Weights of a small transformer language model.
Training: a variant of Adam for these matrices, 7496 steps.
Each number is 50 + 12 x the weight over its row's rms, rounded and kept within 0 to 99. Layers, rows and columns count from 0. The size before them is the row's rms in percent of the matrix's.

# down: layer 5 MLP down (transposed), 1024x384, rms 0.023, rows 958-981, columns 96-191
# gate: layer 5 MLP gate, 1024x384, rms 0.0287, rows 959-982, columns 96-191
# up: layer 5 MLP up, 1024x384, rms 0.0273, rows 959-982, columns 96-191
down958 102:45 62 31 79 59 32 30 32 43 50 39 51 38 50 48 39 55 54 56 33 52 62 52 53 34 44 47 70 39 58 50 72 44 52 71 54 50 45 21 57 48 29 45 48 66 54 30 42 69 43 69 54 81 59 58 58 47 66 60 57 54 46 63 26 73 50 46 43 40 35 50 56 51 54 64 42 44 49 61 43 49 59 50 64 37 41 35 48 51 61 37 42 55 71 58 46
gate959 106:57 44 43 53 69 48 32 37 36 53 35 57 32 42 39 52 24 69 49 48 54 47 35 46 54 47 47 71 53 66 36 65 63 42 71 69 51 45 52 38 53 54 31 59 39 58 50 70 53 33 59 51 32 32 52 52 47 34 62 54 57 40 52 49 58 62 45 48 51 48 61 50 65 27 44 48 43 41 60 54 43 50 58 55 38 51 47 57 66 41 56 50 49 47 54 59
up959 108:57 41 39 70 49 26 33 57 59 33 56 49 46 43 32 79 54 10 38 41 38 55 65 48 73 65 47 52 33 48 70 67 65 58 54 31 45 53 35 54 49 71 54 60 42 34 44 49 67 50 56 56 78 52 43 61 76 51 53 33 48 63 62 57 53 42 61 48 61 69 55 41 61 67 66 44 59 24 39 68 55 52 53 52 52 59 59 52 55 45 73 45 42 46 57 36
down959 106:54 47 37 44 74 35 42 47 38 47 39 45 51 64 62 70 41 36 54 58 62 38 41 48 56 20 38 54 49 31 77 53 38 45 48 69 62 70 64 48 42 48 47 88 33 48 79 42 52 41 48 50 67 49 45 55 42 41 40 39 59 33 48 30 49 42 69 37 58 43 56 38 56 44 16 64 50 57 52 72 54 58 59 42 46 63 33 56 44 35 41 66 45 43 52 58
gate960 095:61 43 60 45 50 45 61 72 42 50 57 67 56 28 52 37 38 45 58 73 54 66 28 12 40 69 49 41 58 67 50 68 44 48 85 56 42 44 38 42 62 51 60 50 53 44 68 37 45 48 47 62 59 68 53 58 46 47 70 42 67 44 43 42 69 54 52 40 32 47 45 62 45 43 54 46 44 34 83 35 57 41 30 56 14 50 44 62 43 52 69 51 38 48 51 48
up960 099:71 43 39 41 54 39 54 35 38 53 61 42 63 48 70 64 34 56 47 39 42 48 44 62 59 45 57 57 46 53 51 27 52 41 41 36 68 58 51 41 32 51 54 33 45 51 66 65 49 49 53 54 35 42 58 57 31 53 27 63 46 64 38 42 47 38 66 28 57 49 75 35 66 40 47 52 51 25 49 57 48 64 54 60 58 48 49 49 67 47 46 57 69 52 34 54
down960 100:59 45 55 36 47 49 62 69 35 48 55 68 56 59 47 60 77 54 42 68 48 45 53 48 68 50 49 40 67 52 47 43 46 49 51 57 74 63 58 44 44 59 55 60 49 52 72 63 35 24 44 48 48 72 50 61 41 56 66 62 47 47 44 51 93 45 68 35 33 62 56 50 54 44 52 56 53 42 53 37 61 41 47 39 31 53 34 51 49 39 55 34 63 50 43 50
gate961 096:57 36 54 47 62 55 39 50 75 60 49 60 59 38 63 69 46 62 66 43 20 66 51 74 51 37 41 31 60 38 41 66 66 39 45 51 56 40 42 57 62 61 63 38 46 33 41 39 67 50 43 53 42 55 38 43 47 45 61 58 56 53 33 57 51 40 40 42 55 39 54 58 67 40 54 67 40 39 54 53 59 46 67 20 42 45 58 62 42 62 55 41 39 80 30 44
up961 098:61 60 50 43 35 25 56 65 61 29 40 76 63 33 36 58 67 65 48 49 50 32 35 42 55 52 68 50 55 62 42 68 61 33 52 52 64 27 55 55 44 70 67 38 24 44 37 39 35 44 35 53 37 46 48 37 68 47 50 38 52 49 44 48 63 43 32 44 66 51 60 55 33 66 58 47 53 47 48 55 59 59 58 42 53 68 56 62 60 48 59 57 43 29 49 47
down961 100:49 44 46 53 43 56 52 75 50 54 60 58 45 62 45 49 41 70 60 53 64 59 42 51 51 61 37 46 33 56 46 34 62 59 62 49 48 41 49 65 46 57 48 50 80 54 44 62 51 65 51 65 57 50 58 66 35 77 58 50 42 43 27 76 41 56 54 64 55 47 54 47 48 27 56 44 45 49 41 33 44 59 44 38 38 65 53 27 47 66 68 40 49 66 56 41
gate962 106:53 71 68 58 74 51 55 35 39 63 53 57 31 57 70 55 45 54 28 45 34 51 39 43 30 51 63 67 70 72 41 70 46 40 60 41 56 40 55 47 39 49 52 26 62 29 52 32 48 41 64 37 51 53 48 45 26 15 46 48 47 24 53 48 35 55 43 42 55 55 39 66 41 50 48 67 66 61 52 44 58 58 38 53 41 43 38 69 66 55 30 52 35 69 48 27
up962 100:60 64 42 40 42 57 50 54 79 62 51 56 47 56 59 64 38 40 47 51 54 51 51 32 56 46 57 55 37 55 61 59 39 63 46 38 52 48 40 37 54 60 71 54 53 50 34 40 65 55 55 16 51 44 44 44 44 20 54 52 64 57 33 31 38 91 44 45 56 45 62 41 46 54 37 46 60 32 58 57 49 61 62 33 50 53 70 49 70 61 58 53 44 59 32 68
down962 100:60 43 41 38 32 38 70 58 41 26 69 53 65 60 49 46 62 49 65 53 53 54 54 33 55 47 29 56 54 46 35 65 46 62 51 40 37 42 53 56 55 71 32 59 56 59 34 54 36 49 52 35 50 50 65 53 47 50 51 30 93 52 69 63 68 26 51 31 36 61 57 78 45 49 39 40 52 56 51 49 62 44 48 53 40 64 60 65 53 40 30 44 25 54 52 41
gate963 094:53 59 46 55 44 54 56 58 39 41 76 42 37 68 51 72 60 32 41 38 47 69 46 37 69 46 80 50 53 60 46 48 34 54 23 68 40 45 70 51 49 44 47 42 57 66 36 36 58 43 30 73 43 62 64 42 43 54 65 43 46 38 43 28 34 30 49 24 44 59 38 57 47 63 57 60 52 38 50 50 38 49 52 72 44 58 27 51 50 52 44 50 30 44 57 24
up963 097:68 42 69 29 46 40 46 54 46 48 58 65 51 49 48 52 54 35 42 53 54 34 46 27 64 62 60 57 61 91 63 51 35 48 58 60 52 36 52 52 47 63 45 56 43 30 46 62 44 43 33 45 47 46 34 55 55 39 54 73 48 45 45 51 51 56 53 52 38 43 65 70 49 65 68 61 55 50 58 49 64 42 28 47 62 43 45 47 35 55 54 54 65 49 35 43
down963 098:42 70 42 22 65 47 40 49 55 35 39 71 50 48 61 78 53 01 61 45 55 48 36 69 55 54 52 34 25 35 49 53 68 46 60 59 30 50 52 58 75 53 45 44 55 45 65 47 55 72 50 61 46 50 64 36 51 51 33 36 63 90 54 21 55 33 45 55 53 58 45 56 58 71 48 72 70 67 53 35 56 64 56 46 39 37 76 59 52 39 61 80 55 40 67 54
gate964 094:48 37 48 43 63 45 47 39 41 41 43 57 70 44 57 53 53 42 50 48 38 69 38 71 45 74 77 50 53 58 51 25 44 65 30 36 46 39 51 76 70 37 41 60 45 31 37 66 16 35 51 52 62 63 44 38 48 40 47 51 49 41 73 43 33 45 57 43 43 50 36 62 42 53 64 50 34 66 40 39 51 46 58 39 42 61 67 53 55 56 61 61 42 51 46 54
up964 097:37 36 61 46 49 35 52 32 18 47 41 32 36 45 57 44 55 56 65 37 46 46 26 47 48 69 50 36 66 55 74 52 26 36 37 47 40 64 46 57 49 38 38 44 58 59 72 59 46 47 45 49 59 60 51 55 52 45 45 60 46 48 40 61 59 32 57 41 50 48 38 56 52 48 40 64 34 80 50 48 38 45 61 45 50 64 48 37 55 66 45 55 43 45 57 61
down964 097:38 39 33 40 58 60 51 82 68 38 47 55 57 49 53 41 51 37 40 37 45 58 58 36 58 52 41 40 24 51 41 49 61 73 69 40 45 34 67 77 40 59 56 45 45 56 44 41 44 60 39 48 51 50 33 63 32 47 64 37 51 46 45 57 67 54 39 78 69 51 45 53 45 49 57 44 51 43 38 36 66 43 17 31 40 40 50 46 39 51 35 34 81 63 69 39
gate965 097:57 59 63 44 45 40 53 79 56 32 64 50 60 60 53 62 37 78 61 64 55 50 66 52 51 47 43 57 55 55 44 30 38 56 53 49 34 36 47 64 38 63 50 58 28 41 38 46 43 57 73 62 43 44 54 47 23 68 45 43 49 64 34 52 62 57 72 46 39 62 42 58 74 49 61 34 42 43 56 50 54 49 69 47 58 70 68 38 37 46 58 37 59 44 33 54
up965 099:69 60 59 44 32 37 59 85 50 44 39 43 63 57 36 52 70 50 57 48 57 53 33 44 54 59 68 78 80 58 30 34 53 31 38 53 58 51 37 42 55 49 50 37 33 52 38 56 58 39 28 50 27 55 50 39 45 31 61 54 57 71 24 62 57 68 66 59 50 53 38 56 53 62 74 53 41 61 59 29 66 51 52 64 58 39 52 67 48 64 38 44 69 31 28 34
down965 097:44 48 21 58 57 61 48 47 57 43 47 25 49 68 44 62 31 45 68 45 55 45 41 61 37 35 42 63 46 62 42 57 51 51 53 07 31 51 60 61 57 54 55 57 45 63 36 36 68 49 64 42 37 68 66 45 35 55 27 26 29 36 46 54 54 54 69 52 54 52 67 49 40 29 37 54 64 40 50 50 54 35 31 41 50 57 51 51 59 41 46 22 30 57 29 40
gate966 096:46 66 52 54 52 25 41 31 35 55 59 45 33 39 50 65 47 71 50 46 73 65 50 74 26 42 49 50 29 50 41 58 34 41 52 43 47 47 58 39 60 35 47 45 37 42 41 60 40 52 62 29 62 68 35 41 53 60 46 62 35 39 45 43 38 64 51 42 62 79 28 37 61 71 47 55 46 31 48 48 29 49 37 39 54 68 35 41 63 25 42 52 45 63 42 48
up966 097:56 56 52 57 47 43 53 32 43 53 36 44 53 54 42 61 57 53 46 59 60 62 38 46 47 36 29 65 47 62 36 48 54 21 56 25 75 51 70 52 53 43 58 26 47 51 38 46 49 38 34 34 39 63 42 33 46 40 38 63 51 31 58 22 50 49 40 55 70 68 36 56 35 49 36 57 45 45 50 47 54 37 40 32 43 36 41 54 44 38 51 67 44 69 54 42
down966 101:65 50 46 49 51 58 64 67 62 53 56 59 75 73 38 55 40 32 38 59 44 39 36 47 58 68 57 54 54 31 68 64 74 54 59 63 58 37 35 49 50 49 57 57 48 78 50 43 39 40 40 57 38 35 40 38 56 74 67 44 41 37 23 58 36 51 42 49 48 25 54 37 60 40 55 51 65 45 55 50 25 55 59 67 52 49 51 58 39 38 34 73 57 59 43 35
gate967 104:77 41 80 51 57 41 59 53 52 46 49 40 63 31 62 47 32 60 49 54 39 48 56 40 47 44 53 30 48 50 32 60 51 55 59 56 67 80 73 62 35 49 48 51 55 45 46 48 57 50 50 74 62 64 59 61 57 56 52 55 41 58 41 30 67 27 49 40 62 55 55 45 23 65 58 78 49 62 56 51 66 50 41 68 46 50 70 47 46 36 38 40 51 62 28 56
up967 104:57 50 46 45 48 55 55 57 50 61 51 54 48 34 33 57 44 78 35 48 33 50 43 43 72 41 61 62 36 11 39 51 34 65 53 52 41 74 36 49 46 49 42 44 50 40 48 33 45 47 47 53 52 67 52 40 37 54 66 46 71 47 28 55 59 58 48 57 29 45 51 53 49 50 64 59 80 47 62 49 45 35 84 66 62 70 62 39 42 48 36 61 66 38 40 69
down967 105:34 45 62 51 33 60 47 49 31 52 51 26 52 65 38 73 41 43 64 65 46 56 34 49 53 42 41 58 27 44 34 59 56 44 43 48 48 56 33 56 49 42 49 55 36 66 61 45 54 43 60 41 41 66 43 33 62 44 56 58 49 55 35 39 67 60 61 53 53 39 21 49 56 48 61 65 60 40 51 84 52 27 48 53 40 53 31 29 44 56 55 51 40 16 52 56
gate968 103:62 64 40 56 55 55 50 59 80 38 48 34 49 41 48 41 44 44 48 52 46 38 36 47 51 60 43 36 52 55 40 50 17 58 39 54 82 38 45 52 41 77 53 45 57 56 50 43 47 64 34 59 45 56 41 43 34 68 47 50 54 44 76 52 52 39 64 29 31 48 47 59 41 69 44 56 54 50 54 49 64 46 48 53 55 52 46 50 41 32 47 50 29 55 65 45
up968 102:49 66 43 45 41 36 53 67 66 59 40 67 57 44 35 43 67 53 67 34 32 69 47 49 63 70 55 53 54 63 47 56 66 35 59 34 66 21 53 56 54 28 64 44 46 36 44 56 35 58 46 72 41 35 63 44 57 45 37 49 64 33 77 52 50 48 37 53 66 59 30 59 50 43 51 54 59 55 42 53 52 45 63 37 36 35 46 50 32 46 62 40 50 59 44 42
down968 100:45 69 41 48 54 47 39 64 45 61 49 58 62 45 65 53 48 46 51 49 50 46 58 49 32 52 60 52 48 59 56 56 40 47 64 54 53 40 44 58 54 46 54 65 89 50 61 31 41 43 46 55 51 53 60 48 64 46 47 62 53 67 44 51 39 71 61 48 33 47 48 71 45 52 31 51 49 64 52 52 52 25 64 37 58 62 63 67 62 57 49 82 32 37 50 64
gate969 093:98 41 38 39 58 57 60 56 55 61 60 61 61 70 60 34 57 50 55 63 65 43 45 44 48 49 65 53 59 38 36 42 69 33 41 40 70 38 49 37 50 56 41 39 52 71 29 34 37 31 24 40 65 65 41 55 65 30 46 66 63 43 58 42 53 67 67 55 67 36 51 62 76 45 61 46 36 60 75 20 52 53 54 45 37 48 41 54 56 63 48 56 42 63 45 53
up969 097:33 76 46 70 52 47 30 43 47 48 50 30 51 52 53 33 44 65 45 49 62 49 32 43 43 64 60 53 64 52 63 30 25 56 53 45 43 54 53 66 46 42 45 32 49 81 43 63 52 49 52 40 34 49 60 52 43 56 49 44 58 25 45 53 58 60 58 33 53 52 24 48 53 66 39 43 57 51 28 52 36 53 41 59 45 66 45 53 70 49 60 56 27 48 83 52
down969 099:39 56 51 19 59 52 53 57 25 60 48 63 45 71 45 80 54 66 50 38 67 61 28 64 54 55 51 42 43 45 49 47 55 51 50 69 42 61 56 45 42 69 52 58 66 54 52 26 59 71 41 39 65 36 58 52 34 69 58 49 56 61 68 40 52 71 62 22 19 40 50 37 32 60 43 34 47 32 62 62 53 38 63 37 53 55 57 40 40 53 39 35 59 35 36 56
gate970 095:42 55 47 66 46 47 52 50 42 63 75 45 40 42 57 42 58 57 60 67 68 60 62 48 47 42 60 37 35 28 43 27 44 47 45 52 60 49 64 63 58 48 66 57 29 59 60 55 56 36 42 63 56 63 49 48 60 44 64 49 45 42 51 60 42 52 42 36 37 58 69 44 68 22 37 43 33 72 29 26 48 46 40 56 49 36 55 41 41 51 35 45 54 26 36 36
up970 099:65 58 45 61 72 61 33 43 42 31 42 47 46 57 88 57 49 42 42 33 51 52 57 55 56 33 42 73 75 47 59 46 59 39 52 49 56 48 59 64 37 38 47 68 47 59 49 48 53 42 33 55 51 43 83 51 49 45 39 60 39 45 56 38 40 33 61 29 29 35 59 64 40 62 66 50 60 34 44 43 65 60 44 59 69 61 43 50 55 78 49 48 42 56 53 50
down970 097:64 43 40 21 53 56 70 63 60 60 53 42 51 35 39 51 43 23 55 26 40 36 50 45 61 59 65 52 49 48 36 46 39 47 58 56 74 34 47 52 44 63 68 71 46 54 72 14 53 40 45 36 64 70 50 35 40 38 72 62 72 59 52 37 69 53 48 57 38 27 60 59 31 36 53 44 46 39 45 49 37 34 52 50 50 52 51 52 34 37 58 73 39 44 48 49
gate971 096:40 54 69 59 53 28 91 49 47 44 55 37 41 60 42 35 35 59 57 35 74 51 44 46 59 67 61 46 47 65 50 39 26 43 43 53 36 36 58 80 37 53 33 64 42 43 46 59 50 40 44 53 30 44 52 43 45 26 37 49 52 49 36 88 62 70 53 48 33 59 25 45 56 33 68 41 64 59 21 43 49 58 45 56 70 40 57 35 29 44 52 46 71 29 52 56
up971 097:41 47 46 52 68 50 79 43 79 60 76 51 45 52 42 54 63 52 34 52 74 60 60 68 61 62 67 60 33 65 52 52 53 42 54 60 54 26 48 53 59 34 44 34 34 64 71 36 44 37 45 44 37 44 34 45 59 43 49 42 58 74 59 51 60 42 47 44 58 42 38 37 80 63 46 34 51 54 58 51 62 40 65 40 31 41 48 51 40 50 45 49 53 18 69 45
down971 098:52 71 71 37 50 64 77 45 21 44 48 64 57 46 40 45 46 73 39 52 50 57 59 34 46 72 42 57 63 57 48 66 54 28 55 50 26 43 49 66 64 56 44 45 66 66 44 62 59 36 40 32 29 30 63 55 55 38 23 72 74 51 61 66 41 55 47 79 56 69 68 21 53 61 60 62 42 60 44 51 59 46 60 34 69 62 22 27 53 58 48 44 45 56 59 45
gate972 101:39 56 52 48 42 64 53 31 24 38 56 62 52 45 55 38 44 47 54 65 67 67 32 43 54 27 52 49 62 34 55 48 51 46 46 42 44 55 38 57 60 40 45 56 63 38 55 55 67 45 52 44 33 55 31 67 60 46 63 41 37 27 59 52 60 50 70 51 46 56 48 44 48 44 50 54 56 53 68 30 73 65 23 45 39 23 53 34 38 56 37 54 79 59 50 59
up972 104:26 49 46 57 35 44 39 36 64 27 51 42 56 43 52 62 45 33 29 53 59 43 39 51 70 45 41 49 56 41 47 37 51 56 25 56 31 61 36 62 72 65 63 43 52 56 63 52 45 60 61 22 39 49 54 58 48 49 68 50 45 47 38 38 42 31 60 46 51 61 51 49 37 65 48 56 41 63 21 35 42 59 26 60 54 41 55 64 68 49 48 47 71 50 36 47
down972 105:56 55 39 49 67 62 55 63 50 40 36 42 29 41 67 75 74 72 48 62 34 47 53 58 40 43 53 36 39 55 34 54 57 60 58 41 31 50 64 64 52 42 59 56 50 52 48 56 51 67 42 56 58 26 68 51 26 64 46 47 30 58 40 57 33 40 56 42 42 43 61 41 50 60 53 51 43 55 29 52 61 51 63 52 56 55 52 46 55 76 56 64 52 50 62 39
gate973 099:61 45 54 39 27 60 48 50 61 62 37 77 55 38 50 39 56 47 33 47 41 39 55 29 39 56 58 51 63 68 52 66 60 32 50 27 66 30 50 54 35 22 66 67 37 56 30 49 31 41 54 45 65 50 62 52 45 50 42 51 46 29 62 43 59 41 62 50 36 39 64 67 44 55 65 56 54 57 58 37 60 44 48 65 68 59 58 61 70 66 52 46 58 40 43 60
up973 098:50 64 33 39 46 73 46 41 40 60 45 54 51 39 57 61 43 54 37 55 63 49 68 43 47 36 52 66 53 52 58 67 48 60 56 48 58 35 68 41 20 61 59 69 45 49 35 32 63 34 54 52 56 66 67 60 38 57 50 39 31 56 54 40 35 93 74 55 62 51 51 46 75 51 39 61 46 47 65 48 57 40 56 50 59 54 42 61 61 36 40 42 63 59 37 35
down973 099:46 62 48 44 45 43 52 56 69 40 50 33 51 42 55 56 57 43 65 73 40 51 54 49 49 49 38 43 64 45 34 26 52 59 38 54 58 38 58 35 46 62 63 79 74 53 57 46 54 70 44 40 44 52 39 47 58 49 64 39 35 54 54 59 63 32 56 43 38 51 39 51 42 58 50 51 26 66 42 58 63 48 39 43 72 50 67 57 54 53 47 59 37 33 41 52
gate974 097:66 60 65 38 53 37 68 52 44 59 49 66 50 18 66 47 57 40 53 56 68 53 21 47 64 40 41 42 58 47 60 55 46 58 54 65 33 67 41 60 53 40 55 53 42 59 57 71 40 47 36 68 56 42 54 45 52 31 31 47 62 47 54 51 61 72 53 50 21 55 41 50 33 41 41 66 59 79 52 50 63 26 54 62 46 52 50 22 54 52 48 40 31 45 39 64
up974 102:79 42 57 50 57 54 54 57 57 61 52 55 45 50 34 59 53 33 28 51 53 55 62 68 75 41 54 37 41 44 40 41 49 43 87 49 44 30 64 57 48 44 52 58 46 39 58 41 44 48 61 39 54 55 54 54 03 32 82 58 62 60 50 50 54 48 49 65 72 45 45 56 62 50 50 53 43 62 44 42 47 53 55 72 73 31 81 66 61 49 37 62 84 52 47 51
down974 103:55 57 66 33 45 24 51 52 54 65 71 62 58 58 72 28 58 40 42 61 39 14 62 51 59 63 49 53 56 58 65 52 51 49 69 61 30 44 41 37 58 41 55 22 41 48 50 57 60 41 39 45 64 60 27 36 46 44 43 26 40 43 40 52 43 57 77 61 38 55 60 53 51 51 59 44 37 71 58 68 44 58 25 60 40 39 57 45 54 38 56 52 45 56 63 61
gate975 096:51 41 58 43 86 77 70 76 57 64 71 71 63 62 42 59 45 54 48 43 59 47 42 39 39 45 56 30 42 56 57 56 36 57 64 61 45 29 30 36 57 43 53 54 46 52 50 46 39 64 43 42 32 67 50 61 39 64 54 55 32 63 44 55 50 59 23 15 45 45 56 43 45 53 61 54 47 47 32 25 52 42 41 74 65 43 60 39 37 53 62 42 46 47 45 57
up975 098:49 63 43 45 62 28 65 46 43 47 34 29 55 49 55 50 58 43 50 38 77 50 55 21 52 51 63 50 55 58 85 52 35 45 56 38 48 44 52 64 26 36 71 36 51 47 78 69 43 61 40 49 46 48 66 39 59 50 71 44 58 53 69 67 52 48 36 46 42 64 62 35 66 70 46 30 35 67 45 34 49 64 54 73 61 72 47 59 45 37 65 44 40 48 58 32
down975 095:37 63 44 50 41 64 60 68 62 60 57 41 69 41 45 61 28 54 61 38 52 50 32 46 55 48 45 25 44 43 73 59 51 65 65 66 48 23 38 52 42 48 51 56 54 51 35 61 53 36 61 48 43 44 49 30 64 57 36 48 37 50 66 47 19 61 35 28 40 50 52 47 46 43 44 54 35 42 52 37 63 42 58 67 78 55 71 46 57 54 47 12 51 57 62 59
gate976 104:59 27 62 58 72 29 53 36 69 56 53 40 50 35 46 26 63 46 42 50 45 57 25 46 38 51 48 60 57 64 39 55 43 44 30 42 51 39 42 35 45 47 57 38 41 63 65 63 21 56 46 33 68 51 64 29 38 30 43 48 54 42 35 44 61 71 40 48 39 50 48 41 56 54 48 63 67 48 79 49 57 39 52 33 17 27 70 75 60 57 58 51 70 61 62 43
up976 103:33 53 42 53 20 53 60 43 46 56 48 68 52 47 39 40 46 39 37 41 42 56 46 53 30 56 33 43 51 53 53 44 65 43 51 81 45 51 60 63 57 43 43 58 51 38 27 40 56 52 48 59 35 57 33 90 39 54 61 46 83 47 80 33 38 46 50 37 56 52 49 52 34 57 30 56 51 50 54 22 54 38 63 68 40 30 60 32 44 62 40 46 44 52 63 60
down976 104:51 47 61 44 44 45 42 45 61 42 66 42 46 43 50 45 45 15 49 54 72 52 54 54 51 47 45 58 56 60 51 76 71 83 47 73 45 33 38 62 36 58 34 68 81 46 57 53 54 55 56 26 49 45 37 50 40 47 36 36 51 35 47 55 34 64 41 44 54 31 34 27 52 52 57 66 32 41 45 22 60 61 36 45 39 58 44 60 61 56 49 47 62 65 54 84
gate977 100:45 32 68 51 64 33 40 51 72 44 44 52 60 54 48 45 71 55 51 76 30 60 52 48 58 46 53 45 49 68 58 46 80 58 40 69 53 23 63 60 71 36 43 56 37 47 51 56 37 51 53 53 47 60 49 63 36 61 64 53 52 55 59 52 33 50 45 55 70 40 53 49 41 46 68 51 42 63 44 53 18 57 54 51 59 55 65 52 41 39 49 57 56 60 35 35
up977 101:45 50 50 59 59 53 46 43 42 68 36 36 39 55 51 66 46 78 66 41 69 59 30 58 63 60 19 46 60 35 45 42 47 44 67 62 58 36 46 76 49 47 32 54 41 46 50 37 60 39 48 61 44 24 38 69 52 36 63 26 50 44 41 42 52 54 37 39 53 46 47 51 50 70 68 44 43 62 44 52 53 41 64 35 51 74 39 51 51 45 53 55 56 39 28 42
down977 101:48 54 36 54 37 49 72 51 33 50 50 51 39 22 57 43 37 28 57 36 47 43 44 63 43 53 50 37 48 57 59 46 53 61 39 48 55 34 44 26 62 61 46 37 65 54 64 47 68 66 55 51 38 37 57 35 50 55 55 43 53 40 38 36 40 54 28 39 28 64 50 48 65 50 43 33 65 48 57 50 55 33 53 40 48 46 54 65 40 44 46 56 44 49 65 57
gate978 103:48 42 57 33 42 38 52 62 56 44 70 46 51 43 42 39 65 69 30 53 68 45 54 26 35 54 41 42 24 61 24 57 46 58 48 52 45 31 61 60 47 37 70 63 47 47 48 59 45 16 57 49 42 58 58 36 62 43 57 64 30 38 42 43 48 23 44 69 40 68 37 59 57 32 77 56 51 46 63 40 47 69 40 52 57 35 43 70 61 54 60 46 37 43 49 72
up978 100:51 36 61 46 38 53 65 36 38 55 56 49 33 60 56 48 55 69 33 36 65 51 51 36 46 39 59 31 69 65 61 45 50 60 58 57 40 61 71 57 41 52 51 46 50 50 49 46 55 35 42 35 56 46 43 44 47 80 44 37 62 48 60 32 47 59 46 52 42 32 62 41 55 45 49 44 64 39 38 36 65 56 57 64 46 81 51 66 54 39 45 41 63 29 32 44
down978 101:57 64 36 72 55 61 52 37 30 31 51 37 48 63 65 68 29 23 46 54 40 59 39 49 51 46 66 48 48 58 56 54 37 41 39 67 44 51 33 35 43 52 58 58 56 54 36 61 50 56 32 67 32 43 39 57 49 42 42 38 59 54 60 44 28 72 50 48 52 68 70 58 51 55 20 48 44 55 50 55 42 49 50 38 64 47 43 34 45 39 57 41 60 65 44 56
gate979 100:62 44 30 69 58 45 51 51 54 30 68 66 60 42 51 58 60 55 47 56 63 53 33 60 56 66 38 57 49 47 48 54 49 44 73 52 47 56 48 61 54 40 70 66 49 57 54 53 41 56 49 51 47 60 61 56 53 56 55 74 62 20 52 59 39 56 57 46 50 71 49 37 40 48 59 62 55 48 56 58 60 53 36 59 35 65 21 52 35 45 60 52 53 34 53 56
up979 102:53 29 34 32 40 68 36 56 36 50 49 46 52 43 40 60 55 68 50 34 44 56 46 26 52 20 65 20 52 41 41 59 53 60 49 50 45 54 37 48 59 41 37 59 35 53 58 66 39 53 42 62 36 58 68 72 45 75 54 54 49 57 59 49 58 41 54 30 55 67 64 38 46 49 50 36 35 46 55 67 62 44 63 56 71 54 55 50 43 59 66 52 50 52 72 44
down979 103:60 70 59 46 42 43 54 67 24 53 45 54 50 50 64 60 75 44 59 56 48 50 24 46 40 52 48 49 35 61 41 54 43 49 49 26 33 44 66 73 54 42 49 60 75 60 46 33 45 32 49 48 58 56 44 41 27 54 61 49 63 35 53 38 64 50 31 69 58 42 66 58 30 64 76 48 53 57 54 53 42 44 54 59 67 48 66 62 36 48 59 57 40 56 37 49
gate980 096:45 31 55 30 44 47 39 55 39 46 41 45 56 55 32 49 51 42 74 47 51 57 56 58 55 52 35 54 49 49 44 61 29 47 66 74 40 55 61 56 47 54 35 49 41 63 50 41 75 36 56 68 59 34 55 47 28 62 61 41 50 50 60 40 33 31 58 40 62 19 50 50 46 22 42 50 51 59 46 29 67 49 58 61 59 55 46 67 61 37 40 52 30 65 48 35
up980 100:54 46 60 61 60 34 32 37 53 62 61 48 53 52 51 42 36 62 46 33 57 54 57 34 75 54 60 43 37 47 54 49 69 46 33 44 61 43 37 46 57 46 49 40 45 55 63 47 61 41 53 55 48 47 79 44 72 49 25 54 18 58 30 55 69 48 66 40 58 71 45 35 56 58 30 54 57 20 43 43 70 38 58 46 35 46 61 61 64 54 37 49 70 39 55 53
down980 100:64 49 54 55 49 43 45 55 51 55 60 61 63 45 59 33 56 49 51 41 43 46 42 58 67 62 56 61 57 75 48 58 18 73 63 57 32 38 28 59 36 50 49 41 54 38 57 38 49 63 42 47 48 47 45 61 72 44 51 48 46 45 34 47 55 50 32 24 77 34 45 52 37 61 65 55 50 67 41 31 67 51 44 53 53 61 28 48 43 32 44 93 65 36 49 51
gate981 103:64 67 58 82 51 54 32 58 34 66 68 61 41 74 48 37 33 48 55 37 81 46 35 37 47 44 61 35 42 51 52 42 33 30 40 43 52 53 62 73 51 38 62 58 54 49 49 31 45 38 43 63 37 56 62 44 26 60 53 52 34 45 33 32 57 47 46 41 50 43 37 53 69 75 34 35 49 23 49 47 58 56 59 33 39 47 45 63 43 49 37 47 37 62 61 47
up981 099:28 53 42 48 59 23 44 39 37 41 37 43 44 54 50 55 43 64 60 46 48 44 57 61 39 55 56 48 46 43 48 46 34 48 60 45 47 28 64 59 64 49 37 56 62 43 60 45 41 50 49 57 46 38 38 52 51 40 44 54 49 60 68 37 36 73 41 53 53 46 32 53 56 20 55 38 45 45 62 39 38 54 24 84 55 42 41 36 54 27 69 45 53 73 54 68
down981 103:36 49 61 47 60 50 62 75 47 43 58 49 51 43 38 16 60 37 56 49 43 54 66 34 60 61 34 75 45 68 36 37 63 62 34 48 58 52 33 45 49 57 22 45 37 27 63 47 35 52 67 57 47 54 52 63 71 55 43 62 53 58 33 67 43 51 39 47 57 41 60 44 39 49 61 62 71 53 36 44 41 42 55 49 39 50 50 54 59 33 43 37 57 51 58 61
gate982 095:60 35 59 38 47 53 48 56 48 55 60 55 61 31 69 44 56 34 48 42 69 34 38 53 51 41 47 50 62 50 52 48 63 59 50 59 59 38 26 59 37 40 36 49 21 55 59 27 28 51 35 14 48 67 42 47 52 51 43 69 42 58 46 51 52 49 43 57 55 36 54 29 44 46 27 62 50 52 50 49 27 51 62 43 48 54 30 42 39 64 37 44 37 64 63 57
up982 099:66 67 43 66 37 28 68 65 69 51 59 52 39 55 40 56 49 39 48 67 59 48 50 35 23 50 59 31 49 52 71 70 55 64 66 51 62 54 46 54 38 50 64 67 45 50 52 38 49 43 36 52 68 62 59 71 51 45 52 47 46 47 50 54 51 56 47 46 39 42 50 26 47 42 45 30 50 55 39 54 29 23 45 45 63 45 54 34 61 36 75 43 65 35 57 55